Weights of a small GPT-style language model, trained from scratch on English Wikipedia.
Size: 19 layers, 4 heads of 32 (2 for keys and values), MLP 512 GELU, vocabulary 3454, 3.9M parameters.
Architecture: LayerNorm before each block, no position embeddings, ALiBi.
Training: a variant of SOAP for these matrices, 195M tokens, 5958 steps.
Each number is 128 + 24 x the weight over its row's rms, rounded and kept within 0 to 255. Layers, rows and columns count from 0. Numbers have three digits each. The size before them is the row's rms in percent of the matrix's.

# q: layer 2 attention query, 128x128, rms 0.293, rows 0-66,96-98, columns 64-127
# k: layer 2 attention key, 64x128, rms 0.289, rows 0-33, columns 64-127
# v: layer 2 attention value, 64x128, rms 0.338, rows 0-31, columns 64-127
# o: layer 2 attention output (transposed), 128x128, rms 0.308, rows 0-63, columns 64-127
q0 115:120109117129156142169114119086106136155170111100083105122146106093148169134133143167148148150125115134143108120114147138117117124110129099124082161100104105141125119116176116140128190117149111
q32 087:126130119132130127161139131093117163117119100130089108136118173118127151156109174146142151140106120114150088139126137088118121140137131154135115119153195176153163123081162117098169145081152133
k0 107:137096154142092167142086114140110147123151133139130123135118099070165137143171152128133096186119110123169104071146155117127136118105115133124107133152133140129134079096182138118115161094099133
q1 105:160144104101118133177127114096133131122090089124136096110138132124102132127184135104135147132111147121180149126099166185103096142094107120142133123171098128144136121106149168136143135112105150
q33 078:141108082129149113107123148142137126123074141101153137156127096085145147097172124142124108145136150133108113105110122199130084133085117109154176150134145086127123120146185137133173118105129156
k1 095:116134167103126116134148133093100113125098136120113142118175096133154143156131145131146192126109131102144124134094070164144092133099101104084127166160134114098139141115176119136135156110123124
q2 110:111073108127143155110131114136115152104158150161157108137130109181107092133103162133118088128100103145147152141139117136114154123157121133117164154116136130101095152143098181101134128129156140
q34 090:141079113110114139103149131130123141077120161122148164144113150136125119086115132150156112103096130179113132162123113132134122144165141138109164090149145183124128163129125090152110118097161148
k2 096:120131132120137134140102154115130151110143137118115137177100138141081125143156134132189109156120130139107133146140134132113142109113064090189152155135146156121113147141060169159111165166124085
q3 103:151105150115133138118104123092129129141150117117134118091121125186095111157140145131127079133077125158154137133115102140154130088119113108153137072120158158108123152122174159131138125110141156
q35 092:153093114132130140123159080125121126107121166132158126122121075128111106135132101136145124189090188105148131115115153152119160098133087131152143128116132111137123099160161135140108177109120089
k3 094:155113132155138140089150144104118148097165105142149135145093129106126114154111117157096147147106085139110069153088129163126140133156078112142097142102142107165133178113142132101132129109158141
q4 100:129083114149139155112172116142140159154074131107127096113112149097149102144128147155085101141112110101111146152127185136096137111109157170134119114095132128123129103126124127093113097128122135
q36 096:125116089096134126141108131135156090161076140126156186129140118130108135154099144146113130123126112129113155137132151124138148153156183126154126102120112133143142102120127109131156164142098162
k4 092:162085084158122109114139151125109144116142132121163139074118165149153117143131138120109107138087094176075135154140140128150109091112112120122111124095107148116159121105145091140127095106135138
q5 112:101113131101088132152130112147083134133154124093092116137123094132101117143123104117130116131129149110134115129126190143097094108123124167118167126139063089104150119154139095109093142108156147
q37 088:133128115105134129133116134148080129084159132096132130099137089103125114092119153141109147146120175148146146094146122146103145098154144142111152123159114101087120091143168129159151110109136089
k5 106:110099153130102084138095079166120116110120097117121139126115169106130145149131144136139141124144121146131106192132144126122145118125103121126164155127105116104158107124122126141107186128125103
q6 097:150122143131117110105091105142153140148161117113151109128121157172114155114103134153141173136145169145196083133129110113124135152159125118108146135134140125131145110137131099131116186131101087
q38 080:142157153131136148085141130143153127085096130121150124116133153137113128157108095171168140140115100135141099117117114100120158087132113123080148132093117086119137173151120080165090115101098115
k6 090:125121133151154162120101106103102133148116101130118118129082107127136107078128128112147121086133120117189125111131113151144093117156126129066162148137152143151154158137179152138083146091112139
q7 109:123096137152119128151111090131180154106161121118129136131133155101168130130113132132124111139137141134100108097168182072128153121158137171154098078112143135140093106160131136113087131115115083
q39 084:146109109152131111157123133142187116111095119134130126124158112112129193130164117142091118139142134126122136074120130118156160148133138184134121143149158135112135125133076102146108166088176141
k7 097:113080137145124156143124142146132128127164148127115089132119090151175134105108165130152107125163127085105140101166162117125145108104148061123164158090119126159090106090113124138114122125152128
q8 098:144122075137142137145144108144103121121111152134132139154145133096109129130134153155129142152120157164128118127111106105110074133058099109202111138126159126142117137094110128134156164165118135
q40 098:146103081127125125167120097132114108097118158099142168124129098132105078163090167139128169159108156123134147126116105108098130143131109126167109114114180118162150129141173108143118161112114160
k8 089:124103150147118149137130129116119086137126183132089113124113134121117057086130181090111097136124132145104117114104114118108117153116108095144074130171101107152151169123116140124125100173098154
q9 115:137138164174146120145128109124137069085133140105136149077166161112145162177101166117114130130131170099142126134139149122104128067169115170144119119125099104143155100120110080126149137129147126
q41 069:159099169135127117145120134161157148084173144097126162124102196127147113145095142132163081107138139106128129149131151109074135110169114105130119114122087137131122090127133100157128122121088090
k9 086:155092144144127111178141111150115083118115147124127144093128127188143103134173147155106123118120151090134146109148130125102104112104120127139080093129107116121131086127152108141170136085134151
q10 093:177092130097139109066125124136158114158144134074135166150094157129125087120090126125131097126166122129100071137084161124095158141124094129136140116135147132168133092119112162124149142142092163
q42 084:161151146109106083100121134117107153096112183156156140085083139150107125148127133148142134154142142135120073116150125118101093124141125141143116133162130112129130147114118122118163119128104122
k10 100:157100156103101125129112167153124133119105135113074163131095126134073153154144125146104105127149117137096098151118170123081135099101159088138125086131108163133185107144122128098149120168094095
q11 124:136083114139153133143160139098125097153102155065098128097164141121145166122120143152080121155121134145146097066101136124152136155150136143126147083161101152151118114108181117125184106130117136
q43 086:096130089167122131138157129132099131136136159088110124114150104125165117154156149108087147125119088128135148133129122119159107091143120131130168117122121147123095132148160162120112092155148127
k11 109:131092105131158140144133141124116147116076150115158100098133138102122156121164159190123135141146131151137097109126107132127115160114137105167144133165138145156133094112165134166097126138136124
q12 107:091108113149093152172122112119122116146150113124095099137149076091121119137198168165161189161127150124134108127159148105146117121124111106115116107135104097106065140087137137146144132114129122
q44 079:094078096121127122162149144146127119083134124149116166108100103043131108126137129169126168113132149097111105080129131184141094144096135120135163139104102102142090151128132146114107120132115129
k12 097:085109132153091140140116118143169068127119101092127125115156129090147134125128170108128151138187116141111143145148128137172154151119152111112124107149116106129091139074172144121112141116172101
q13 092:156155119136161144126156133106107105124148136144138108136092124122144130146150137145096107143094087128116106131109132114097092127100084134140095103128148129142144174149140132140164093136096166
q45 094:130123151135134159117117164133117140131116141109140149117111098150141123145160154097132132142074097089132114118122141137143133105099115113115153154066161109074147134147122121096174096138117117
k13 086:152114143116147135115133118159112133133141118159136125127144162124095090143126156177104151138081130167142157122112119119148108100099090131131117164109121121107162152095099110126126093137136122
q14 110:176136135138138177088116155108182161132100122086151136135101153150097170167117107116151097104113136166122175134094135137147123141108120116110099157109164175099088151126118119098109111142101135
q46 086:126113144116128081109132112084101117131081130113138129132121158148136113144107111118132146126141126079144133143074088145119153158156124089140099104166137137117128164118114125123096133111110141
k14 103:170124181139133133118113187136137148142127155112105171106129141115105126149107103147145097137168086119148151131094154158146133156125106095128136148093147147105086112142125132109131143151109116
q15 109:143117134068132114167116136114098160127113162109136156130123106106104127130134141137128116125155130115084141134101132112092136123078101126080073112122135111132115104168121099105150139141175165
q47 079:134114110104151135173115126118089107124134156148120162116166107144135136131111129159135132159161134098097085155146134134090149084086124145130095128142090108153101145110138119101151117118114154
k15 096:150118118106120114155114140178130117118091164117098139152125101106113118110156139108145092109107117125104142134073160106069121131108157126144067113141136120140133119157130123110147131137166146
q16 111:129144131105111092136113089089097110097114126139124081139108110134125124198171132163120137142085106107197103143098146137113125120122086133150156158154102138151145159112119155117128153095102103
q48 093:117166126149080090171111092127116124145120128151144119082159118126147151180118115145136147127155131170136129111124141140160122137092139091153134125159116140142147157096095153156138161159153116
k16 099:139156129142090094170113127147093102125126111143124129160110149148126146143088178145117115145140116154166098165148089154116143147130084160104158125160116123118174123128126125161161147162132090
q17 109:139156141096157136120144101137079131128072114138122140182155106144158142125126149114155176120151120134143131111086145102097150103125104157084111143117104128128121091165114111151129122141142124
q49 077:098116130118126144113153098094116116071100115158121140126154120114134106105146131121149162087106147121131076122118165104175111122127118141075135145117139156131116106158089094151134147133182120
k17 096:102134105115120119126120081148121119090097122139157123139164061130113110123132097166157122090146146140116125122154140118112131102109104164130172145170085160141112118137134143159116141159212147
q18 108:115144086118155146112143148153136160139124119142149120106105097080151133129128095147120151086136107171072108129113145131131180089139128137143188104115119150128115145110128162141114156177178115
q50 070:138144109097145116142155116122116132139148113184081142098131134142188122123108092154138133142116141175103090127136154119136101077154149147097144149148111157131134133096134138102154127117132123
k18 088:111166096111156108121149126193176137159104118113177120117128130132127137138106126093147140139164075145142116115134159118126160099134149138149127113109136135154149108127113136146127086161126134
q19 110:129152122143121107118092112119116105139100122123107107106068117142130137160118126113133165152163154124122134150102097124120177138129132070145155135078138141126081135111131135102152141120133119
q51 081:174109103157130105135139095128153125148161123107098088101138182169077157129113143150084145115162124106124133147169144152113179150134141130147114140125174146134102152145145104085160137145086144
k19 103:131146143123120090141094121155126081142132082112116125140115107122134133142131117117089109128141102157143156134141149073114110152163122082197161103114125145113116135142143101094137138138133122
q20 099:094114095160161089143150111153105144126084129103152099106160153120160120088132119145140160209105154160130119114125152116132090102141125134133141147138139129152192089129142127135127105117129117
q52 097:179168117170105121144142100161170126159120122117093113099140138109146157153109128123100116123148126098105147134124082112128142140148115145145119150157157122122141113196157137140084141159111093
k20 095:090126149136127116121115126146103126166086119114098125095153145150124137116120132102135136118166134106151110101139108096097144116166128142137127147093114121096176076114150165176144125159120123
q21 101:164135135114128139127134130114110125113097112138144140101099148158109105126089100153138144132160157116132134130156072164082118080155106109133167116158129109130137146130164141125111124117147118
q53 088:141177094109110158158108128102115163126093144150137166117116140153132158150072175136145122120158170127135161160144114150121142134129149123110113156114153140105138128083104126072093166130146077
k21 093:115118140137147121101122120080118106123142118090162151110128151160150147162134141110106146127109143149146122121083137134109111129169091117166166118128105133095142167109105133111187135148109139
q22 119:145086142108128175163121089143184134133160136163159112116100089110116116126122155114136159120112076168145134106141135119075126108120112112134121127119116130169140141100114122146166142157097137
q54 081:145089130100114148104090161163144105137171121097158170130140098137151152114119129102139126109118099122116132135102120149128176157132101098076128093129101142118109101120126112132104145157124164
k22 099:139092122141140158157123113153151129126155130132142123168116117136159125102140146158127176057130115151178114136088141110116165131105115082124103117146161114142131169177104124185153142134110133
q23 098:170127127185150136145128159119142099125137134143095115128105201181166143166114105149118115108118104137176092110159121146099132159114054121094130132104147153165155124133078130154131126131114107
q55 085:151102137119139118157109139138135122116129110130137111115162125111138157153131090120131157129117171078141111148132144157169157130159101119134172165102103107123110126125130086127161131160149100
k23 084:143116156145155134080115090125136128101136143155129112098131123103092120169098141123069109125123118116150116113094148127115148136153134111132147148147104167129129110105113136149135093113088085
q24 101:157134130158146144142125119115106111134138143167110144096145070114115101120090164153130145131160147160153111140124116102128118108099142164142155151188102144095101103136147107156118168193135101
q56 083:105149120131117125110089145147132112142140140129124151111151073170096141149117119161079134137158128093116127115163137135097121121119150164148137139150125135112146130157171151114116189148090127
k24 098:135096146141133089135112113146118105099082151118090152141139121107095156149148122174147156131150127167122137122124129102083088102130103122099160155082148149131102149154061107117152115156117139
q25 108:112116157079117161118109150116151122136109132152108155118134176130148099094140126106086106117148194134099115163124096109092104152122133108152092143161108130141158095145152118108129121130112126
q57 080:101118154120110172099112142124134134121123112166139106110135135134146093131156085116101136125153128159128138156156146137107105127141123145126095096128110154099135129152123140106161105142103130
k25 103:120131130129152143138128125155142143153139123084078145068125169069125105157156137131098151185173168140114108130130127120088088153111142061133124122150161103137161097118113146107134114142107116
q26 105:148116164121126081114138082118138134135154106143139109144128111102109175116125088100115136110124142123147131136119149084100140136098141138156129127127108158173137100184124149084169131102173145
q58 099:162092129129108090101099168106134085142104116124141117148125159108158162102119112099096115096143090113091137110083117127147156149141120119143132143132138156125154110166138120172114124124142186
k26 097:129166159087147098128093140124090112137145132114104112169114118151143102141107133140124117160161141113116155112121148124145141148132123086112131115113126159163152120155148129086127156153160158
q27 114:074188111136185125104092114163137140142105117156117136113143122115077099099095089096135137153141132143114127111108098098120140101145126133118132134077169086133127132149139127130143119143119135
q59 076:108121098168144141103128149132114133094114155123143098117121128111139126109147083120139115138106110199117146126102137140147123108191124142095132134182154116114116122124092081104113113147176102
k27 103:119135096161148120108095156152112109150174114150134149111146119126111159094142115098116133130118143138106123104143068094125116106108121157083116140113175133107135145117098109133125123168152150
q28 106:100086148106136133100138131120101111112153091141131142142140124138125127149113137129107151188135105149135143152130128132100134108098062138141144107103135125164158146106138198133110135121161118
q60 085:098110130128130111131123111117132101121164062133131126142173123114112133131131110126100177173148112100117140102108142174096117100062157120155137129125117108133143115116116156064117144126107117
k28 104:131083105115139140098122138121116125118142063112115131146148159154137118085152122141157117151098104143141123103131089114127152080164110120139114133162114102143163147132133167134149107085164137
q29 111:126120142101165117101152142145137144130142132102166137122106153120195126182119117111191138146091143145114147157108128139096130109121124131115106106142107106107130149151139137118166137100129193
q61 082:114104141113156107129125128165120133126146132129147081078125151141176115125113118099133180139112095107118124122164121132130092108086091096144105116144129122110115172137104127119145095112156151
k29 094:134127122122113154201163117133144166129120129118181135074097120160147127119141196137125133136126132124118193144115120139123146086146093129166129130116130142110131122138132162093145124121141148
q30 108:149092124130109143104145168132136118131112144112114165134148096161119150098142115090106169120131135112136112108108120132119133105164103102131167077144112125120112168151134169130144124114094132
q62 082:139124167117114117103109095144159126146136140094117129100144130147114154128130122111109176075157088103121112131110115102119189145177119119109135084132167132112155167190117130153136093110155142
k30 098:158103140107127116115151155142158092135108135104136155148153141169051135128101165133138119112148138111127133124096128119158173099172111131076120109162127108138086163118139172136140151130067140
q31 091:149094149105144119127124149140142175159145105188153116103117139168112131131152115147142134120111129112115128106163109134085058116151130100149132159124110151119121109120116104163135097118126146
q63 098:124093111086143106139143096182110152142106162151141144131114131095160126068103141159166136150143150159122092120113195126156128137131151109164143144124115130148129142138109132167148146127129143
k31 084:137140128139162142115156100106136149170105171126126145082180129136150124062075128100107131142107139103158129142121177147140127089102129151116134114113117109143182140165134120126093172125142102
v0 133:101095148173119163120144123145123137143098135121129147101147165115112161099133093127117138137141111145061092100102148129144136160125117111162075107096120156095117144118109083141159196124132160
o0 149:163170140085128135145084104114112130105160142114141129120103110151131128160117097112122121128111124109189140134106117146088187122142078115141139150126137109133171144171125151125120159112146095
o32 059:137125125191151066123134131118092101157109135153117145141120124150128124178110171148146108161157165127120131141154162145148096113129173108116170134144129127155123131133176159142123109158108121
v1 126:102119127099138110174116121100118124136123137126167136134139095143093124124137145144130161121128110154115096061118131152138135181099137153118147153158093154111174090148136105092108136096160120
o1 144:130146137074131129148132142142122130119161150135135100104128159150078137128162133121120116128135135152114164160132106137136135070148119096150114083142145134102078169135154165098160100134128095
o33 087:140093127165110133116133150106149137144098069090169169133100118122155120154085115126124103135111135109131137180105122083130155146145111140125098110099152106152139101093111097146143133140113162
v2 133:125143127129135085133155163133079143130103134122151105140104119093103120133071117099141133081163118123145124130122115141136108096170135117145123142136138136173136114179099150165122129097140145
o2 151:115063131134107141127113121092132122124160103090090092131112156117138126130133138178133110120154141107124140120141124091150118140117116099128127120121166144138071153109157122120134133110114115
o34 069:154145133109096161117122130101131129134090158169112118147169085112141097116138142106130152144090106184111080156140152158151091106113122095114124113117080118078103125114131126073066157148138115
v3 115:144163138070125149146131128143103105149089131066110132152104147099103125132135147101094144127171125153128188122125156135123067132121076140124123101124150148152136099104110149163136146119121118
o3 142:090168096183162149111118130166123109127162150176115090099154109131158155107128129129170120129133143134129078126177128125132191121142171140124137127102117133109152113125129083128127127145135102
o35 070:164089179144133099131134120088156138114124157102129129120095194142126136169116119114124118127148113112112087154129115116105127176137136086163126128149142142115119173110106154132123101106115165
v4 123:126126121131164116130089167123134143138125160107141151134106144087123104106120150115097137129117078114151111063122144130102127166089129170110127092118142120166160145139144129126157146155133129
o4 141:146166147120107110115094110102103121098156095153121115137150128132142124168146122125149116144140134180125138161154140135157106141127140158122132154152093145103125142117146121116118152138168139
o36 072:091117085140118147140149163136158145161123096127124129151154125123086123111133122143130106085103141114114125166134146148141157131161136154143156134141127114114122092140113141140139109111127126
v5 133:175121171157120115119110151064164084113129133162134126119081085095089133134163182159160128107128131134180142125156126112122138112098121146115129090105116126116119085112111098131153113136178095
o5 149:065126099152133121133158166135128172139132090126164149109130171158122090102101091096120104154115167097108126164163096137165091145156117150124131159144110078112106146114142155154143104087130109
o37 071:163136136107135137090122106117119129112086180130133133143165127128145159117105120142117159126126093164129110100096104139112118112130158130143117104133176187158161146137152150117075133159125176
v6 125:143115111128203160155131109141101114092104149132139082105168157152112068108149128135118122122118117114118081136138127187136125154092089131195149141154143115097115096129136113152143108082145148
o6 135:109146099071093135132115134191172150128147127137139159178074134100133155122103135128137155099176133143117134125121134072121152127131140125121132078127116135135104170140139089130137158153158140
o38 075:136124134148101107103108115109122091140132095102145155152115073130086096150123103163133103131105096103150192117122111107179102118138169102117109193124107108143142094128114167127112137112119112
v7 128:128139132158109102131107120143121121100150146144143123121154115103096089166129131141140198149123126109172152110113151135132148086108159116129178102160141120078103118103155126133145061093128115
o7 145:158114119092148144117133163147146158179159138100084128137159164135096141141144122108128116079145100123120086110126172129115128119106126142083105149122125178157159134145123121159131124161108113
o39 066:131133137117131106119155100111135143166101163139152146088106173144150144083100104161160104138139100157098130150114141100095124141113123121176093102138122145156121102141148110099127155102085137
v8 114:120128128154105124149159139110113142113142139140159131145113110154093130142162119106080080097110107136155127135072135138152083119133115160170121115102101126121090138105116118153124092144107139
o8 134:122141083121135133140130110139140129172141092115147140119158092124146101091126075115118151100192162118142115130144134120112135132153169107119088138170111136172141087110184105088143155129142090
o40 086:090144135131130143141085134135154120101096112097126098097142120099108141120121180143158145104103121129143137130087100127112160124143125156116154087130153142091127134139102101137105110140119124
v9 127:129124147112151144143112151128139149178148133131172115138112132185140097158099108113122148073122102143165161140124088169091099118115135096110165153142140153099123114128146087116133110166079142
o9 144:121129124174102125169119098146127109111151112099105099105161124132137149147166185109130141140122143114137093117131180059120157123143144124129065096131100094149131120120163164122189074109135091
o41 077:141123122133108132131135134140095100092161098187064139164096153098156166109150127154092132155111162133115142115132132157156116146122102101139116103144138140141144118114157133127113165095146146
v10 127:108102167109167122152158145102104123112122110152163086145104092120107166154094129171100142098131099149152134150139138112144115064158130145134101111059114130086098143131128158180146135163118121
o10 151:147177162129117145100120142127155132120105156125118144109085144074124131148130135082103108148162190148115135103093123114139127177084140115115110131170154113152169088147178115106102126130109135
o42 073:133131105155103161144136093132116149168143138115143162126172130157154091164170119119164130145098131096158134206159131149120144135176124115160141143099087118134127159103078121077159107120105107
v11 134:124113125150130128115130145143156121104087194104138132131136112147129180123139092131136130145101102132156120123174130163151157151152141153079095151117095130130134094122106150064112114145128130
o11 153:139151117087159113120146086108108094169141108150079125115138163142120094121141164119117153144151151169109099161106104127124108130130135093158140103164163130137162156107102149102185119158103144
o43 076:137105140121147131144122161130128147125165125125119139133128118124129144117141120123112145129117089112130118103098148118120111131137156134153142099161112123154145179167208097171146127113177138
v12 136:147147117143117136116134219133155160135119119156142153095144103142127115148119141118117131133133081111165093161122123131110120098139106132107161074099126122137128185069122118133138123119097118
o12 151:126113167124150089150109093137119104126133131132111116142123117130143123093150123137188099127166168128107154111144136118101108140134132135101104176157128138145121091195133134118144120090201114
o44 071:127126123126142158095112117108146118134130140128112149137145132141118175169121129109093156150106145101172167124139095138170144118126131132133131119098125136108150090095158092100129145137092159
v13 129:096143124127116139139165113140106159176158103135100128150147137116135132122102139125147133148191105144097161104149143132112135116116114124125124143108122145162115075136131109159125157147132111
o13 148:180150142139077103095117179122150087117110145088150177097113141143099138161114119136115099101152157091131129154110100139106143140152098143102125103162118113116101142151137133142127139108099111
o45 080:111118148125151130107116132138118091109131103097135114139118135123114098112139138119085130135062138132152162124102147096184081128114165107141119129085112126117157102076140119106122116103150147
v14 129:176133132161179164156093111119138121158116118114126120099101117107123119146154101144145139131121118114124130142149127140142121167116143146116118120152109150091089127167128173127131091121120129
o14 152:094109120110103091112142106165090124083166108151156142145141119123110095101101144121109122130146126134127125112128109104113128094150122163137133106136159098156181163140120126125108145119135135
o46 085:095122112099113171124101157107175123164133099112083146178135119164113178126165126108126128132069105116145126117130106123132160146119127135099134118115125146113098088067167104118137161110117134
v15 123:132120102164171150070145189129138176107113116111137096136192118125127174134104157163103145148101155128099160104135082142101064121117152102119140137128154121117174135103142100136105128139146138
o15 148:096106192110071103126116114133117146130133121133147117153079116145147128128154117107121138113132127145150113173148157117152145171136114088108148112116111145131093137150092167119134130110120093
o47 084:141163073131141118131141095086128104133164151113115123127129130133105106148103147127161083080133120128127110168089136094146184100140107161147123115145155097191142145135142126105156120149144105
v16 117:163148130159090116155113121111135133146073122134115169144106130159141131098095114105137177139121121109197136145140088148115125165133126116175135161165125122117144123122148116139098176157117112
o16 149:120145126112142136112136140148126114113141117108159130118143126100145077127129117136120086146122101139091155140131152140144173097103106128146070101086114130171147123123113151139128082142162133
o48 071:099097111131120164139109110126187146122159143119087154139150086148072110125128164121139134134114145145081105112115133128119124095140134121108133116152153103082097103142154123137179139075146187
v17 127:105137109126159160121143110093142061117125125138161155190127119137121139134111128098156132126102109144133078128105121149079132162130081140136126133087178143141182078111146193175140112111153124
o17 143:134152129128101087143165113121129125161159166139078108120122135109104093155129127128111080104117097062091134158138154122171146165114182143143110130120117102106056172133117115115091096114143147
o49 077:135136100116154119139112133115116160147112125109134149077135113138149149150140118132123153126120127107128123105142120114116142105140109148124150079147080136146155107130151059092176143099093093
v18 109:072151101200132099145127143113081101120105139162149161131166116112142135139126103153172077139164134131099145098081114120099134115152144122104095115116103135160106151111131129098121116109154146
o18 136:130089132078154171133160118109113137110169098064137115142113133120118141086118174142122109089070111120190119114110134184160150121136082129122136117134163108121125110097154122120131153087142099
o50 083:211133121141112142112143131161156167132146130147088120099111140125131140146129114094073158195162164128106104143161134139157110136114131106136115142121133128145117115086116140110129107091095105
v19 135:156117147154088157115110150110137132117110117170172098120107085155123127145120142156104099141145129111121097132111145090099115172114118167141137150134122106110149174107130109131166122100139134
o19 144:113118093127143119161152124156167171108158148125150134117132105131135134132128117094174120141128160122123126136109112141119164138120120112169142130106169142132090113120087197140104135139097122
o51 079:113140119094134170106116143109117135163135087091121164144139117103112112085136119106091178122126094124087143105141127149155098112127147143103114117110102135098104112114155083092112157121112122
v20 121:128153153164122152115112137112185098107096124145131139133107090111136123150120119106137114137112131173133144170141107141158100133169129090113100107146166127119132078151113164151170175129110151
o20 124:105122113093136098103155098164072133142129147118091145129131186117146121122122142153121101168170157117125109141120097126112139088125122160150158127097075111162193103134145162110126096111163145
o52 093:173141129126119088158142146111137193149113095113149051096119148131110141114125138147141120101133110113126105099137129124150089139115147070133123131127130099106127173099081106129132102132110079
v21 125:125135131105128127102100091116064136127139141121136163124115109150188140149117161159118138096120104114130113131161127137094154116139130161126165092127136120115078093132054137107143149165155136
o21 148:092122126162160144122104092131132124147095136101105109111145128074111105134169129108096123134102132126132138119116092107131108202079120095100091131117176123133128149125169115156143112121141147
o53 068:171137118113088124131147146087192096143135078154136125110084137114104119100109105136139123109110104136112122156094177103163137126126113129149141113133132095130108110107099101073105140130103098
v22 132:131143129094104153110128128118119114135171136143105105089101153117130128093172155142110129113146106114156119144159163151107124115136130124155111197163184057134109131130118108103145157142140134
o22 153:125089132158175102113148121136145094153041107092125162092149137144157128120088104134125160146159133134115141105114126120145112136159119125135197105130119186121097118135149145157078117119146119
o54 080:115132088141106151161081108103132155148167111090129107145135086137084107158143120117131083129072166101134154126126136117131155132127161151092104110115112134117129081115115117088190123135104109
v23 112:131107118134106140112083149118161112166139151160101146112123123143123140109106113072124173162162140143094113118131156126120125111139105118176181094118118119157115131145148182081120150125182123
o23 130:132152106105098123172174125137126152121115165140147119126130153128169159145116131142126091117083126139126179141089115134161081107112119177108087153137123148117156124131111090140129133126143146
o55 085:166131114158140134152109116089088116142155062115117093122136138116157102120135130144142132137113088130148096107160095149151170122130143112120121122099161100083137132088109117124153114138126140
v24 130:116106091167091110117115091119176092131144134151142108126129136113136100133149180147139115136079086154126158125112129155104079112153129108112112139153152129114162129142073142152147144160086113
o24 152:109132123083138125101101144115077179137069118088098118126135103141113156132100089113131110133157119138085098133120158105134163132115145143118132133113156102097111077122146120123119128132165161
o56 071:141109191106133161154162158158119103150148133151134154112147152119130150095134146125122148118133134102184163144131122151128133093147125115116102110148108155169143160129191124115073146080118095
v25 132:147128067126139105103150119155099157077126147090124172113122111134069105103139110125132117132132126142122143107095104162081148151116152120171099121098118124104101133136128154159157115112161150
o25 147:119125091152112130122121099098120101114137122149120097160132132127104107159102114161104139117121090126157093139136157141159136153114122104123173144139121159172143119102139133125132131103147077
o57 077:128137160123131122143130129151132125174114072113170120084139121095200164111127147122111159134114140140122156119156112121134099131156115136111133104116113105102136105123120069128092129164095136
v26 127:145119124132103089123163130124123132125154096123107131129110115123080098134123130102150143125111162116118114130144153103122154162104122110149151098103133105100123124158085116121109146154128165
o26 138:133146123100133163112134148075134127146100134162123135115175129104177172155129116150118117180129130146122134095129086121147130159137109110158136168173133137132134140100154183149152116146134145
o58 067:089180125122147121140074115123098104094154127105148152148138122146076154119162123130140128133100135119178162101108113147135151126136139167148142122112091167158139108127170108124182138108130102
v27 133:156118107069144154133155092136132144108139147123136094078126142119120077155110142180146102119072123143124094124177089161073126122136123144132105141123137140159112113161136101145148143129154127
o27 145:137160110171112105138120151143122092162148094133084148130102125121138171120143110120117165155137116120151124078103129122170111097113119114095165133102127100145118183131163153096089109090083117
o59 067:111099141151131145090087120111130117141139086110183149128145097158139130096131130118140122103157146101105116172151118136171142119138127113106093106107133139116150104131146086173132170146184147
v28 112:160157106106125146165097147110131104078122101066084092121121155166117136127122113106151099138097105088134126161160136113136096133116123134121150105151150142131121110149124131153128100106096178
o28 131:126135100123148121140119133124125098175145117163158166162122128123144126094129136150158108146141095133121126091141110042109124123103157138150137126068150121119151109143111126153117153158103107
o60 093:149150125173117148137165086149117171088123187173115118113096131104155101147136148131105134151129188157146113165126150166138148119144107143114112136166123089167137172132113129080124124158156080
v29 122:131145093126132134133164106113073119154144129132112118122086108151126132126129149088180144144131147155141134106098124146125097111144157131123133117097134103143085176142110135151107161157132156
o29 135:134098128096111091155088149115143134116128144105151133112113184115195158104150144134082108153110130093133109099155135146143177163137164113140128120138131159134171107105183102111098136100083109
o61 071:132139161142138170099111140122174149125104157132137167146119098108058093131137119140114094104153109122096160153139099112120133167109129138136089149113132100131152063144125148141138142148129088
v30 128:150127113129127141178126158138139117148117163100109171102131098135128105099119142089118152142113107130120116094129164119133103103143135128136099172166114107093111118149147136133123166110110085
o30 139:129150136143113114104100094123126132111152071149133150108087135121171137157114083107108107142116112144119161156136108097116146116156136151150156132095128162136140125127128115136109103122148173
o62 091:158158162083136123083169121133126130123113140126158094125112179131130134095112131157131139120150134111134119117126114137094119134121130104163121097113138134181167166102118129082110150157136083
v31 128:125173135181136162113173126118151168105130104153135110117120125169103080122142097138143077137105100143132100114159090140116144134127126135107122177111181132124113126140129151125162148172097133
o31 151:115095129085137109166134132106114083140104132101121144135138091097151131159136165170150160183135137107128115138116156122077123113064137142143142078145059080150141136134170139156143152110141157
o63 062:096105132103078162102141118115130130101116123123152145144104167115178120152112118098140110123151112159121106147140130126102165129154126148143128130146197144101105120098137130092093106148095158
q64 100:174119104149123152148161093093119122159117141172137148113126109135154130124099125098136117102152121115158125112124140177117100160087135097164137161121109141119098168145123139111119134152135177
q96 089:157145126119112132186116159122110138138119129157104177118154165135179129166148123109142137111131067092112110169118121129140119122152119155148127144136124136139116093160115109067080117119094113
k32 095:113157124132137129127130143115119100112127124150158127123148110081147125114090106149138157090132132106155103108197123144129177117118147163122114141125172166149103126121132119088101144115170114
q65 107:112142145137125111178095077177141140163159083107109069183123149143110122146149129097143103128115117108119088104161129130158104157133152131145100135138147105135142138096131121166103148124132137
q97 102:102172095120183135193106123138149152157151094127105113125140098076113141150150133090150117098114114130125069149126108147127114117134130147104113124150130138127147099091112107165119125163108089
k33 104:146174109133155129121135090169151152133125137186098136113098113096127137125170138108129142126156114124105167099173081127126105105126108093129158144143126108103079120144138139078100137136097124
q66 112:151130107154087103159166087158116124147112142084135119103148111141132081116123146132144112120143125149135156144126115112145097104143121137150137160133148103101166069169132109103109141159119159
q98 109:160154117153059157114130096119102129089098166145147149118127147159132108141114161134131135132162149121133141141121116099111127159098105123114111180097146120108115153142107093138077119135112125